Weights of a small GPT-style language model, trained from scratch on English Wikipedia.
Training: a variant of Muon for these matrices, 186M tokens, 5680 steps.
Each number is 128 + 32 x the weight over the matrix's rms, rounded and kept within 0 to 255. Layers, rows and columns count from 0. Numbers have three digits each.

# k: layer 3 attention key, 256x256, rms 0.0641, rows 106-159, columns 192-255
# q: layer 3 attention query, 256x256, rms 0.0609, rows 107-159, columns 192-255
# v: layer 3 attention value, 256x256, rms 0.0597, rows 96-142, columns 192-255
# o: layer 3 attention output (transposed), 256x256, rms 0.0555, rows 96-141, columns 192-255
k106:243111175107055145152173172147130147114120127067139113112128093134100140082107162077148160134090133082104168130133142132147095110140119141157086095167196170144151119128079178131166122103105138
q107:149097100097117088135151131074189127133169143099161134136103123129149123155119144130102172104093137163094115168152159151154182089107111135136182105184139111101129132143147104111091127177133102
k107:144125122140115113143111141133192122105131058166074129106097143166157144108148074150143124115091111093108153126116103184130120147074146115184128060158109138085119116120058167128168121114107213
q108:156173105138119120164150181098081106055191113106153077149144146142124146090110143138107132109146153112129117110150120065162145145113147114130185098157159166181091080139125150126145186136111065
k108:185096154138156160141151112109142108093082144065071135102147149079090122102155140132149195178118132102042147144159106178077161122092134132179144111170169128143133130169174106112120117089149127
q109:138146131135103185125151158194091134117127209126141084141093117178106104121141103120137151109139085084092191129164102175156137117201110141134079126106153130121147143092135121229177142138119122
k109:070156107164115093153141113047149147174121130153153097132140163092186154191176072090090133087123102109149111128176152077084152118118118150069140140120123171171072120139174072083172070166147093
q110:140196134191166114144147137116083115088182112107120072197111164119191113138147108144147153171111119148129213113127169182191143157149124140114184079036081080114049102162091118112196125139097123
k110:164154146189091124152098123143070126165150181117121156079115032225100111083140114155111180084130083122124160177117143111146139100144115171130120136179170131148118128143174114168179095129145092
q111:127162132184144101137132123152088133162156157158115166078104149150119091157131120071173109128109091131132205131161091186188121136129123157089142148132122125191099084121113137156181100152102145
k111:072164139166150113075127100131167082112136162181148178110200109147176109108163123104112142168123100165160147118140082183164132121118210130145144135055141132076064124209197175192141076146095041
q112:106173096101171120166147171141108128102136123177127113119130137061138139102075115130096135156180127070108189099160169119229099135108118133142077164097069077090155151160070157157173109131099140
k112:171107165130072131143153159115147088160132121133129111161083201122179113151097168088077138121106133082137109154169200154156108153142126142145134089140083127122158167089153130091107134143117137
q113:150096130140090167134214087126095163175099169127084117162079117056161145125145072121064037144081203128155106137150126132168166153133106120134130151175155122179201153136127227099152117152143160
k113:172172091100082152076149131140127072125110117170094103116074112128134122115130106066156105122159113119138139141102179115132051122158133151136105123118077080104104091164113131126180152135094110
q114:142122090089136122106141110165170131176095176158055089058124114089180111144125096133117126116100076178136139162140090109114114134112110132134101117073185124096128093141091094133121161150118150
k114:129118147156174160164118140070112131147094143103093151103134081172134107097129155107158134082129148151131152098164161093154082160128127139118110116168118142128100158137079116171171111124134112
q115:130167141150143134115121143082142195153170080151142130152089165142119121143153108199153127120145122135140154163143122117129109116120123131168104133111137121181173162140061113175121125141102129
k115:143021139143090114166178108103159153096106080167131148131172130101026100084095135137134124154136171098136123142094148169189153138103149104122188140206104151079134165149068162137121116153123168
q116:138114122197092050102109119127136076175183068195140129075175157185130156144187113169123144136150156136109128143168165180165164120165183156053151123142113113057150162074097185122116066155120123
k116:126126110160098150212057166156147089114130138142118135194149173131123098085137109097112144166175160120148095121108111127111143155164146107074137138165128127083175131121096061174105170154144114
q117:156089124107117198086121079156128114108103150144115147093115164127133115157136107138114161136097090112106104113087144106114154123060085089118154122183177134144105178162179090136114144158144133
k117:064158125105185177127119087108140173081138116157108132120164071143154125148100090124112179098117116138054091099139070151185092078186131111136133148099148091134108107070142116140111127089143089
q118:098084087174146137106090118097153120099181106120146168113136131045122153128091152108098138189068134136091077082127135187176168138111099082151096188076166103093114185132105144223134125060099115
k118:116158080114120101126174192138106114131104162106168184157099198088134101136114179067161199126166101053083197127122152143056142118113100110102118126120122115119091174081159106163073137148204135
q119:116110099130138137107176140130182077144102155148154164119115106140173099129166089193182161108129112141129128122095102141132177144182110100129170100103144131029142132085141168186067070147162083
k119:114131079172137071175095178151162141161205151151117207107117135106128047115115107132147137127103112127079108181134084144121132160096112076047104150168099127140090037068171115201150074158098101
q120:161086102143131133135101081111153123120160136115136106113184141086159098085153152163155135093110102150171129160144181144112137182123019203164105145118165125107144162146128138167159142116111124
k120:158182007239112153088129107124099109092132110218074064102166131129130112146147158140090171087115094166191135086062177127146141136156117190132195165040118148132117111091141110123175100043136155
q121:123129164096126000114156151144070126086153135160142208178105083096137099081199179163137130159165099154143164102153131148080148166180069094048113126061101098145073126124126188150131101110098147
k121:131154139123085131109117177165121098112143084179086120117146114137122082166147155166156087040133111164137110115124161124143158140105097069155142149137143107142135065171129089116095090107150125
q122:043157093145165161165146114086128134100152124131176185082145151098158111133169105177148155099121130173215198120131203132185072161122165112103173139118148173158141126170154152193145141157043173
k122:173108122145097126081124210160150167139147105158105120145106149127139090117108115223177113208147120105182133163144090170168123147171168096116063112134091108102164122138181131111083022073174122
q123:205138126135164104102075148094135159047100150146134114188166147121092191139085146151161090140125137107132066126133090123110137128164188136106116137109183109166133089155097153134147085102159073
k123:119150117127093116134084092132146114098061139136136144219082083152082124144104185117109140116149155061136115165117114089102173091094115202166180139114159176110125117173167105124152163148178123
q124:181062169153157119078103142074171099128097118115214075181124096119147140120164192133075132148178151148141093126137184115181047140156109109158132154156162111141084139128133159096108175172198137
k124:120191182190151135173120143084166091147089171114154129099139161211097098108118057108159155063167044183131157095125060107209100177124118120125101070136123162127137151115136115156158136136110161
q125:086051179164135073125137145050149121082091087113165156120158178113091112177176179134144121116179112166139164124149122030142062123141168173151132136114152140168127105045153163132147085174191180
k125:128158151115166098126128178145093157112097135076124108105159130169124091153080157178115138144070092131126123081127156129129048202168149140128094124084122145147195240158133178178121116150113156
q126:112078082136125105141030147163051045086196108132112185119115128191166128166141076074156078156112188153138188175177140161137163158076100148109187165119150185132129138110165126096107112176159101
k126:102077105121111108139135166116182131114153145122138045089108131189157129086145171078120125087120121123116108079125137164150137136124165097137103000109151120141099131117156102184088113166118094
q127:108173091128140166127110093105096147101120123151135129108115099171153118081084125135111170177038154155108115092154175137112170177152090080102087060127113076162124132133096081129124127096174133
k127:183129146180160061091159084138114153145090126126120147208145079139109132130164140072137107100110079117122155119080149177125142071131097141169157130140158122165151184146181128120086213147090176
v96:095141121135168159156124113095146139086101093105146112101168163091106152167121071116110131163084089113108148165103077140165145155139144176106125178137118147118114121142152069115139126122129147
o96:112137067162078121130081157130099155115097149088106118124087076149096082105178197159085156112128162072106148121113123152122111150105083110106147135126105130131154164143091178191127146139121140
v97:146101122095087117134121125119066087122109150160145098105148128162121132145145142183110080124109159149109136104138086135137109126098120081171162136130159148130085094168182232155133130122080077
o97:089128123156139054121111102158129113159129113173149123131133139147154145126174105122168140144140182081114169146123129182184120126115142146141107136166139104112192091114113126119076126103067136
v98:040111084138163085130187095145157139119131096106135137127183092141133118162111149149121128134104105086091157152131131130088084076081147117100125198175140127061095128098155126104162137131124083
o98:163103153178118093101165179137114145125117131121074128096143169118150117139132116141146125104117143162159140083108091166121110159164131122170155104097112124176105181114063164127167105103186129
v99:054196104163145102149085061116122148103146204173174128129115151172098164147162135128160180123099175157113201139133143111160157167125098073140095134132106121175052150132119172146154100127101123
o99:139095110175106100108110159164146125125152095094116096148074112118106144120154114188096121158146076153129107133148162176134102099160130188109141111070124130098117146135116099098103158109061134
v100:068130152143126112126112092142109160120102099204168095142149089139097088107147135082159139148106168092093121113133136112105090122169093107132178112094141117129079080170115118130112116141114090
o100:137158101096127095178148133189088110151158121141136077202130160065176073131159126116127159093099190145128153141161103166149140106106187112102105089127151141097170152109140131130155070165098131
v101:134135164104118117099135118122160148162122091160111152067150145102111121112124138120152146167132165085148146108114105091119074190129116105163197149118153135110159109127156139165113099123125123
o101:112095123142090100124130143140156127135149092163148107150121139146118089148097147067131155135168135135108121131091198169121119130107119175110098139123074166165089128111124184124154112110109087
v102:114101129135111053111051127126067149148166149084153123149098134097122131102087156171107164102150143033158123137117136161121140138093102141143125094211208160168141120135143069104135192138117122
o102:114081125122086099095147067215158197119123167105108104122135120139096171148149064083116143156088111080145110137190130082142153101113090119110162119141081137095150153099071140167123080108156121
v103:070122135171127109100179210093153137106179164119082149143145106157161083119171142112149152151086117144099187144071126137134173149151153137138133155097126154106187160073125116117144131105168098
o103:184142159101145134187080161149113156114124178115122153136132094110158155159093133150100099082141136152123143105125157089116150122139137140169118159080108086157107089196108125113062111147098174
v104:159162084177140106114158190062110112211107129160208154208167122161143115109101123113138147131155103158094164136140143167151119169149175092146121110127172158080125107152128150132117129143152084
o104:115136157106152132100097147158176095137153120150148108132070148084120136068138111151169154071109139131144126131093107164090103115128146090045097130083084131145130140174130125082093135082111160
v105:065124157152093164164135142151102115135123079146161129159144118157148150136104086118135094149143118127146105099144112129130163188125166097148096102147082128107136147101122099140128089115161162
o105:209149099121099147133122143145090120125114125138092127081148098112101122141164138180102082141067120143144098139129128119114182109101144132112113102160106138142104115093107126122090122160124154
v106:072105155147171102111141196129089121125156130100112123122138144121140075131123079162181114179132161119098151164118101102138129138125142159132086137109059118077084184071110145164204135120154171
o106:110095146112134163087154155118045181147100131181101149128144078137164130139122155130151137137155148157086152129114116144143168114106076094122129113063123171131145023149122104113101179144126119
v107:143134148117148123159106116136120113141122183130119147122080146136125138118150083112186106144137089119056149161074152135152100113124086100122087094156177114139133075165125174133133090059140141
o107:156075160120068155106164147111111156150140127126096109131160115203157115128163135118090121128132102139122135148142133157176130177087118149132150119127105157119079176123109121091113171160072138
v108:138182119167152167162126166102166122146144136074154129052115108063130131113136070129163174096145110116125165050133114120091104204124091082116164161122093141104126142126137107202104105192093184
o108:148113146132160103113095126096127169144184091217123095208097098158097149174109176108100133097128112109110129150111131078118142123138227163148086117120153096135115162123104124148150137098152097
v109:187097130139153147089115147134090107121130159117117156099116144145129110087171153184133133069119124156177122103120079140121110130137077129117095182145111073091075147122137114122123119123156124
o109:192140143084129138116107105125171165141086134149099033131122078131102100207130095152144125118158141149116129184178142099081095148078110107142154111124121174182143114129140093169120148110121143
v110:137106055183121133074104122141103100105114084109112103142124098100093142202163085115092093137143118082170150109133133117151190176131148143054142157103100181138149156184119137156077187126131078
o110:106158138119139145117180090126137148088110140191164091143139139112148199093135163123084112158118142140110092091058104105108097126149100102135148108144102108151138114184143091088146091123099157
v111:142141138080170150156115141172073119135111126111117126106108132117122164069157121129083155173105144204156134125109160156132123125123120122177066158134147106146133080129145094161163127144076134
o111:130081144106118166144135160186150131172107195114158073124145131135143075104152140120120148112140095141136149151157122151153112096206132135118163116147137131051105130130113127109127169145148112
v112:180142059113150109086091110168129097100149148137152111148164117133099139161180134099170093107146149136123107077127129074101213176114177122186109117106070172155134180136091122150082131160143127
o112:125111136100126148125101139125099132112150178165084136137151139119097163090109132117050116128150112104204096126143105073154114080111100166126068099105144131134081049105126106103127157122095174
v113:080120167103161072190151094131090126154145128147177170165098149168117115179141185146144157094106095121097118177141124145159118096146087172104101105093143122147116145068132129162139194117110112
o113:200151137189125136102164092070116124131123125143078103169062119121145132122142078104163097116148128147080134082124147163170154155155131163132134150113065139115103082156109142128134123126151168
v114:125099126105106133115142182094102149137113109099132101163175162128117136138161132172115168121173141129135150177117106167110156170121133118160172113141129114148091121173128138144098170129148113
o114:152108132115106109134112136157198127168170174118127180102072058087114127094072166108104119129108141143153149140172066128133110080124138134081109131155110140100180123108205187137096112161100087
v115:175145065125143185094174111139150100108127126157101161162180151070103084104134123138115108139157107084156103109064095135109129105159169161153156080065139072078150158169107124131182130095109144
o115:139170120104080099112151103077104119179162086108147124174132101166136104136084087111153059111099166143144168186093121062088066136144157108114130117123073126175114093129168120081148119125132120
v116:094112095083161109082162089162164237129085138138104130125119118125109141095097184164124145111167118113115088113118138115078145122098109119176121130127132117149162100110159123142115094109086152
o116:160149100125101164178130107149141139108104138103147134103086149113125180154125096149153085143117119096116124109170075225130099120163159190101244135113094122147104089080106113161156107100074084
v117:142073117154103082137114162185148152135159076100109191131110093151109096116158118122059094133143133091158151134153133161132095138162143150107084171125123124176137141103157179162095250152135185
o117:161129156104123127120098117160127069165113139112076119138085140122122117089148095121150092112105075138164113107121105118170129123128094122107164165154091126133135101133149088120136094102102095
v118:131130178105118119149143134132149132117128127131170105066129138070145135127113180172138130127101152067120124104109133108115115160152154141100113143099054175167116182087109071159122114067121122
o118:147094125141191067158123154139131136098168119118127147142116195092058137150134079139091168120136102169101132111109118121113142161127143133159088133098103168124132117152139135149089104141119083
v119:110165119146157158162104117138192147114121140177165148120139125119162057066068106112142076124150111073112135108156094176104148143135136098176104142095040138169155102142144149105176153199103125
o119:106090117136120156119120084156101135144153086105133108137082162186100125162190143125137163135114135132132160116112157116144147125066136124115155091094167100134117120134141078124129090164125144
v120:112125124114138156065149196076192153143084036137089154114143100086136113088089166142181089176118119124145150101176168116082156152170139162137154130129100133107090135017090175070077117109146100
o120:149112119085134112161134166136104127126104143121159178142124061101185127112108113133122103119114122138117139120128082203152138112077171105136061142071169155104191106160113126128136127141208165
v121:126122136068144102149151149147098137092165169126159178138132076104074136129127146120192092145155060192129145131143155101130139128121141111086149096185097127131130127101057140108137116140138053
o121:170145138178119107137099103091148154132109170095064089092050191140135143183099164096131140143132144125127138143143123096116140154142130115200110162151138121161119153143175050139134154103089165
v122:094090126169084156055056103132144174122122118139050130114137045134110101149162142155066198078103143094120133139132133073111122158134139118120140105129101140108097104172122112174163161129113129
o122:072106136134109139105151111115173109146159119144163092129164137117091129118124100158134134154111136151098122131138110130106087123112098118118100143122124100134119128105160126102057098124170063
v123:100166167148065117137126135111105068194075095165094143115122151140165124150133094148138167077155097154149128099147130095097123155171180131112101153138139128138145089152127110122157146124107152
o123:118159127103186152084081142075136116082107139149166048110127123128116083103184104115095084148166138103145186129115121176067094163098122109102101146179102126141115182127103128154111150088155116
v124:132135100131129090105161132176126168130107149081118104160077137115131129127124119136128145114099195148106119090163111194110155100128109132117118088121153217182145154098148152095151153131117058
o124:147122166139126167093084135068100133105103141181099112177115154160140169180180085139126089157153130168142160145204141134084148165142136175140157188134091067146171153184114129059098147122132149
v125:127126110131154129126113154093163128135169152148111127108087099148098121140142143184094129143118174096153130125075142128162117135131095161110110130161121163102111107128123141122076130159149070
o125:150134101155092167096124101173099051091154142118153143173144141102157116080130115105097135098094076135127103118169107120172134127102144064134132146077109132130105137113108125184089190140097110
v126:151119136171138071119159109107147141103131141158117202053152030134148173081172104153119124140112099144158120088098139078120150134134143136130130187116062118099084107117131152144124117152114129
o126:147153089134191100129125127094113145093198145140198103143096099134119111173080124147092114151126098151097103151149107191150103148163111190140130094090178146184149161176131074131073092136179189
v127:057111137182118147125096178158145116164113104115122139056136121203177160124140159142115186177139115172120101060143113135126163169128107166111140083162154112121114109123145105126127117133152098
o127:103142114142182121136122073115107114117099123141061112167119069155086148110144136134114090059107141095107133159149129094157126139108081127132089207129140172133171142168079123162114137143085158
q128:101145142142147109112152081128127100122150154118154141122125113099121163137105162175113152152148139147109155191099164108125121141156104080101108114157154145154146138119157134155118151131113122
k128:122140129144182162095158151148139130124100179133129134113143119147109123104144131135151116115155080127145108151143149104170167116132166146110140127152127125153104158146173118129161142165120152
q129:110137161104107116127201059091116132138161151182127127090077120121137114112151136151126116134122140037191188139170097163108108108114118134158117106070154153074159160108142163127159110102139183
k129:074121152134129132131134121117125121166166071123164070107152172144161129118110083120166185096124176159151147131136100166165127138117125120078118102117177120152107169090092093099126171120178108
q130:113154111126105146132084136148120135094197120155079120124127152099118134104126098118134151111117118122131115107137131151144131166124175112114138154103091118142122157133144126108163117137123136
k130:126123128105109099133177167122119118145138143110130140130099113148153126118143121119161167178108142174104128091126129115140130124133138134158096097139108114156125163127079129161117126159164142
q131:087134121169119105125192129113102114100134096092111148091161100133141127125138085121125122096127105092124118133165151143117139110121123111139137077110149142119133136107159178110128094121088072
k131:134108145067166113153148161136144116110118130160102104106110136133133153135093151163132151137142147161115148100087134120097154133138090129160136131105124112151084147154073141135113149149107101
q132:153154116127123120129108146145109109153130130133141170077147070243189113130098091172165129093146142111044093127156127129139143088143125120124167126131092141151156171176137171121176130110156044
k132:096109090138144125097104101061120146104104110117120156162181114101110130124128136139074106182142144079163068126122166114167160119145134140117124130134126127158136123162177156156118151105130178
q133:105155146102101134093131069085148118180122158133171130159117115103100140112067141109179163111151119081122096103061139128104163084097127138181094122120130111122129142140114103156135125174132170
k133:113135144129152112132114150078074121126133158122158135120164142122157127143155072118124151112129156100201175147129132101105141104123149144138123101162144169143117144142099115120151165117166102
q134:176124145176141135120158090151147175136132146136138142128131077137160088116108128118142102134125117132084124122130126155186093109169152089120097175116136137129060172090199137142139120137134125
k134:129104133103149137110077119153121124174145139128184090123129123090153142118090116134113129063090137106162137162142136153078154091148137146094112114117142142146165140077184073117114121128169104
q135:120135141138105117095133151121093141112099125167134114099111151187126085133187127102124138164079150109154179130148149113127110138119118152160156122123149099165098099102108163145091148120121155
k135:186098165145120173092151143113135117142120148139121134129133105171163115121137138133126103147102129167120172075128101143133124099126129129141140155138129072119135137113162107124122107134100125
q136:100170105126097075131115142126127151122127151101129100122116180116113131101147079140148162135138083099115162139134185166125122170057094137149114117124156112140151121156104140093167097134099138
k136:167119155146086118114126155095123126181145131121120105114086161113147154110124122173185107147111152119146202136133109130180094134091099157138138092084134088164129178157112114093144130150125133
q137:120143139110168148093130159088142150147136102116142103145104119162103096126155165148099113104132089104115112095173110139109146097125129113122135124109150108110147120123128133119150111129162110
k137:152193141122142092175090093130156154119115130162134091182124133146078095133137161164097130158149089118077164100116162160125090143146155170165128139109122145087138051128154147187108092109070123
q138:132098146162177132132107178096132118103120063124032185140109110158181095095136093143161116082116148122152134081106114184117136159143123132170132125081086121107064170129175116083134160103127088
k138:124102106150101203111149110133150160157151179123088162175158162091130102125127129112148107085120119111137135129135090095099152099086118163111088128124068107178153157152207115132154124156116154
q139:154080093134151125175095099106149087080133094083077147123138143060123175089060089159110093112131081105100090151113161150106156113083126097111105088183115157118160153155204154139120172103159117
k139:108180157159206134126162184182132153135097098117138087097093137163117133176153146126116147041148144175138159178128121045110136138145160084100127092131153107179143163134099127141161116160165069
q140:145178163105132134186102163176158099148124097098095144137146124154153153099155193163097187146129112138177132164101129206128089090077123199086174129113128071057095106104117095168112100141149125
k140:056147081139106118127137133136093193113130094110152214126121079078108087124121141164145154083157133122195122178123125147145142136144154099089054111126171177115148155091218117168095129160123039
q141:166174133172076037065181157149139100153062105065179167063160092088122110121084114148149182097191104167043089120099164079072064098157134105153123068110189111133105153154123116105157147122084110
k141:116086173071165177107101116118084156151166156170099067095138124109136154134121167173151086121132154084201119168099095098152087124117142142136109140117169155133097169173149084141165132138129132
q142:125115158086135117083181198102103178137123122097120137140091131152109135132106158181133118165048120135104058206137092149105121132125087136133133107149111111109109088135115122149131128111120144
k142:100114139089091121129135125137140113113134046145130125149066116083221107092089122126125157175104110122122149137140142156149120125144141102129158141169155140116115130148107078128123173088156184
q143:133153181122121034159136184101123171069168108133098122133116142037131162132083171146158102116092118141108148135129147095202125158168144154116096112166189126127133092156133155065158138110091173
k143:110098142131132149067120121105142148071117146141051135154112174135131124150095131131109112153138083117113129143104142114099106110130141110154221136128095084082160149129053223090175173108082152
q144:081178096140130155191100094142144120129126103055118134096154101103176145160094132138088140156182113104115148073172181135232126171100113173132211161120166133069155169212141176156191116098129164
k144:069167093093194144180152099111036110142165111085143077143145190141155149212106114128160145083101117145184127149144089176116108135200129143098101111153162131118113127101092131129166107166141109
q145:129100091190163138087116126109104095133145068147141106157094098094170175113077079153127176079170148167145125150120161152082189149132125113125122127153094066086145157145187105154117181172081138
k145:131132137155155166161114109140108119126118164106100088137114103130165154109117118118139145165117151120102132166092119127078082133145144145139122108162142110121120103172113138080178132100123109
q146:148120133131134147149155150190130137149100146120148099152137134101157169123080114116072138076140115195092084085130109055165132132140098135147141105164146115105123110109098127115081087130116089
k146:074173119154123195118135167162121153145143157098153174110136144153068108148168193125169087091158077095155104182102177102152134094164153135105068114121154149137101115112162175146195117175218107
q147:137175098134142138113124138116152138125152127160169189104181178119110120107150178166154142131070127156113198099080143064103139141113149118125113106104138153140103153137083139153100067137148138
k147:145143076069104065173106151149117080130148081127138120128110108140141083097087081131124129215143143118112124127140152166126097179119153182167128143138111137169153117162112153150089093155145203
q148:113183118146190114163127121114118129138101073130138111151131141135147137116117161190131153096157012119116110141141060162164109138172077141128105113129144105130130146127069135153090112114133180
k148:149114159117119130145194151129196099159147196113121123147190152157131089112137101125152096171076191119072111130057138108097128131121092104114104117150176108143132109134104169192089117164099157
q149:148162101143129107133186053120115143140087093116094113130081181125074074124123166134180100177029164127155162130116092074150124097165122192144091094076187192149108117157139129064125100128113111
k149:103117169112147158066081093141130160121094090114167123105121069121124120119133150077041161133111141146139137181138095157124133076151174124129138127147101138173132192140111101118159135146131154
q150:109102119120142196061130129115176165121120111125119113140182142156102133107091099119141188060154128089118100150121135179148177103121178073134156124157169073111136132116122130171092144136173126
k150:092126138070140111112104099132094129046135114193114135185134124114114154104109107166130162102176160120072108119119110168118094138100069098110129154125095108115102121118098141133116118120180118
q151:162119076143145128109133119106089129157147091124130137160123089206109111113111171142079072168116204115112122121142093096095125162103159083110133136153104222181116141137111152162125101100128123
k151:167079063168110077146125140127140173117137106132137156164091089144086102142198133144178116187118146161115194066122134100177139120139138168107099117105090150100147163087109129191095056157177148
q152:160138134192183106105144110170139183126147096177159158082185194086135172176124123120190077108114147097113136070084133104106108165090130106106147181088187158245157135128102121086146154141187145
k152:102153198164183139113168117182152156090094093151193122066113123121106143177145136182133143198104167163066083195063135047141126128081057067140160147126101135094173146101095160118157114105113103
q153:076158141150137129125129077114083115140142106174112152149111114057137085127037081175143099150187143126093160160113097085117126143101112092099078115114121077127116127165142044163202185105191172
k153:098085142145202114084152159101107071106114143170086142100104107179140149130088117184143163162087091144140158150074092173172078092117135104099123162151145109123119095130154152125103125138146147
q154:102128077207114150190152099130128173117111074105082164133106120099178116120128100105114130149166121128142065151100184140091068186045125189162149067104129118068124133183123142115121036204185155
k154:161187041112164159127065109163097112085142117190112128129131120181107148187067149097159141100074081055126124126163125179131087147077102118192158074144130116142122135127113110141131091154103104
q155:134157156142181129163064128124157122139088151090137156096080087133162155113111066086168136136145144142158172170136205114178147176148133133135178128146081091167162126163106157133136199199136099
k155:155136166199156111125059134172078084096193109125146096110100129118140126131152101097129134140090173139119101134125166158112162171075133146125149134124144125181133157146169183106122159147071103
q156:108165113127108110147093161163093101133159132144096151140090138085224183082227140147189151094142147110126133132183149117178138170082114150136147087141132111137137110126124099089166058162125112
k156:133146125152127109161111148157081133163145112114146122100139117155123069079147103136174180132090117148069121171131142114122183178182104139126141112110206154134147141129214140087158114154122106
q157:097118121124107107095131086065154123156110115153113199191144096080109072142106139151136092156105127175148115115070064079086156095156161124064127164082104126132139195089146140085119096080169155
k157:148133135094167144135084158126102119160141161125151128021127082164081097136130164120143065139114116112195167129091109137139060151104128140160100167101088145137119121142151192148071120120055117
q158:169151037108228130127086107084135113133119087092128113123115125069119087086123209163089145140138173143128094114162156115140099115108173123108130147139090137168209084183138140183195132112155133
k158:108187132073158115170151094152141169105149078124103148198123157171165140123122145131121139091106176154111175136131131099176103073067167101157136119147127182170157111121034150148094177177085104
q159:133179165111147190150120171104147119080150131145160111155107159105133154103145129148122166154161154128152114159126054136045170076126130156207170125145171168100112087127122147133126079115134214
k159:123091107109100153132161081102158094109121118147083144154148086179153108133162127169105111140100164110135138147122132132108163127119095117164190085178183102148151096122151169106129163116020157
v128:142190161109112107167157163148106123182123092138134172182113113168138110120136086136122137114169138111185058139101118112084143148118122148134132160132127113095059119122138102081123116150087063
o128:133088112152124162077110120131157154128134138127145075114114122076149086126094154119125076153104143152111163095132138072125124126137152121112089160100126160165189117158129133134153119128117165
v129:101119187185095132169112212148222158184136099121143198141121080110123193100114102163120176131138073127113104117111108117131139101105132102165175143140204109089156066125093058190135099143158145
o129:121185121067135138083094141110102159077152157158091130153160137139084074124128163134149113120119218166096154119079142127107143130129061102074059045107081137167071163153168171093120131168104116
v130:135076118107098126099158155116175099172119112125109127151119096165117131120108115173115052151121126156094118111105141118122146091157123122105095147064111105131129100129170133150102098176157132
o130:138187150112140162175142151131102177097126102127111189109155150091164100095112143108177082126161159127130110114101117136133090168093115138170158079167143142074123146112139127115128104138165096
v131:137137137125103146087133130123199102125131157103089123110129128107076170132127092151133143126177150196137192164133098169170141141115112113053098126168103127162147163082134136157117169096132162
o131:091060163116118125138119173137106133119175136114118086183114101118148056144141165118057121122115146106100094098140137151127177047114165107170174126161128180114138159154140099109115129160133090
v132:106112113210109123109155188174160092106122167131118142135107128082137114115154138126150125151088114168102070118111155137118092165143080080125166135169188111135093127157140138128125100084104095
o132:132088143053110143130105130077062109148102084118106083097068141171043110166074171123086097071169125100124149117115135130134156107113154191101042126124076098157113117136154088127103130176106139
v133:108108100189117134176125146105140155121140108120100147161124121145118168108149096117143172110138135161101104138168155101104099129109109160135136110141109186110095118155076118163116155181147120
o133:161161171063092138119143083210118124151103107091136129117109127120163049186072139094092105119137112134113159097104121137125147122201120109133115135147179126128135068075146117130151131082139147
v134:090138071066116095186087154198136140073127135122123080125125113089111100118125137133134107104106119064110129153109132171132120124111109128121109136144167151100102124139150125088097147161138204
o134:141092150177131116101166122112127130065141137134138141123137138165083144186072147094139110155119199133128092117119178055128103132159181144152146158109105161146110132120120114117189152094093120
v135:116134159101136088150094073084157078166106156202120146145162098147138151131115158125160113131150106164102098166137108142133118112086135144188131112114136113130081142121082158147062135099109117
o135:136093114136099148097130128167130153147122115092170133073089110123125093136158135135120172185088174098111154124117109131141169110137143092099065121136114163139107089164144137093163117120107198
v136:149094162143127173106212160091066137141158184099170165118148217116112105103130137124132104107182177115136084122135098140141142144171041124130162069081084083088148127153152179143216154166091130
o136:137153147157168110099093079188146154176063105144113162142134074154106167135170174135099145122081108137162127132109175094105114109119187141110108155190145148151110139160131127093095071087159128
v137:187110120156184201112103107162133198080141110105112110161122137147149151105096159116126124122111146182105164095105116067101114147167125092059091132086116132107131185138106108208115119143131071
o137:100124163111079135122137155074098114179098090156146178157143123152132140102092108152150124147132114082148168138203133149101150093095165103158148133173128119145165093140159151084146121143166163
v138:150134106141095144125122094095089144174092136092132152102216181140127081116113146094172085110126110096135125122137096094127160103146116106126087056086111153121127197130101128103188120115146122
o138:123154126124160128069106154154151147106157135135078092149097124130118175134107134160083157149152152137141163126092128243138113193120117142078183163143140112156130174146128135142123140098158111
v139:102061113139098154158108109114098114163161198160134124137126123146127152057115109122128099126164140151147128093143105164122112140120121141098124112152101138092122107104147088153130148115123163
o139:124165140103077079087180120122127150130088095142122133145113078112038094147141137096108143066138102148148130150146123149151151134114092140116137117116160091182108120179107099099116104149108086
v140:141129115174142160158045088123162108121139089145072110122161107103137096119125119078091173084090130088132139106158137229158155146068071136150181132134134100135133156095170089093082115126100104
o140:173079123066105119056143145134126126118082173113143160129131129145113131147147149155163130139169117151130102180147116016061123119187183092114115126155140145083121135111130114175107126089107138
v141:117054090124125093108093101135137170088158113126151089125151149099156071099147085114084146111089124119150143105155136143132162154141187099111110096112139094138154103193185108126145137128122132
o141:145145148139138132167104134163096122129142100126082122163152081131168187078139118126162100157144118139116122140115136143131120080101089134190165156115083143114115141106090139128088095124137126
v142:060143124120151040199157103131140134174152124154132129137189116117203117136175131077104100099118151117214112150154138098149129148125135131069185087107060166135141085132072156158141129141156065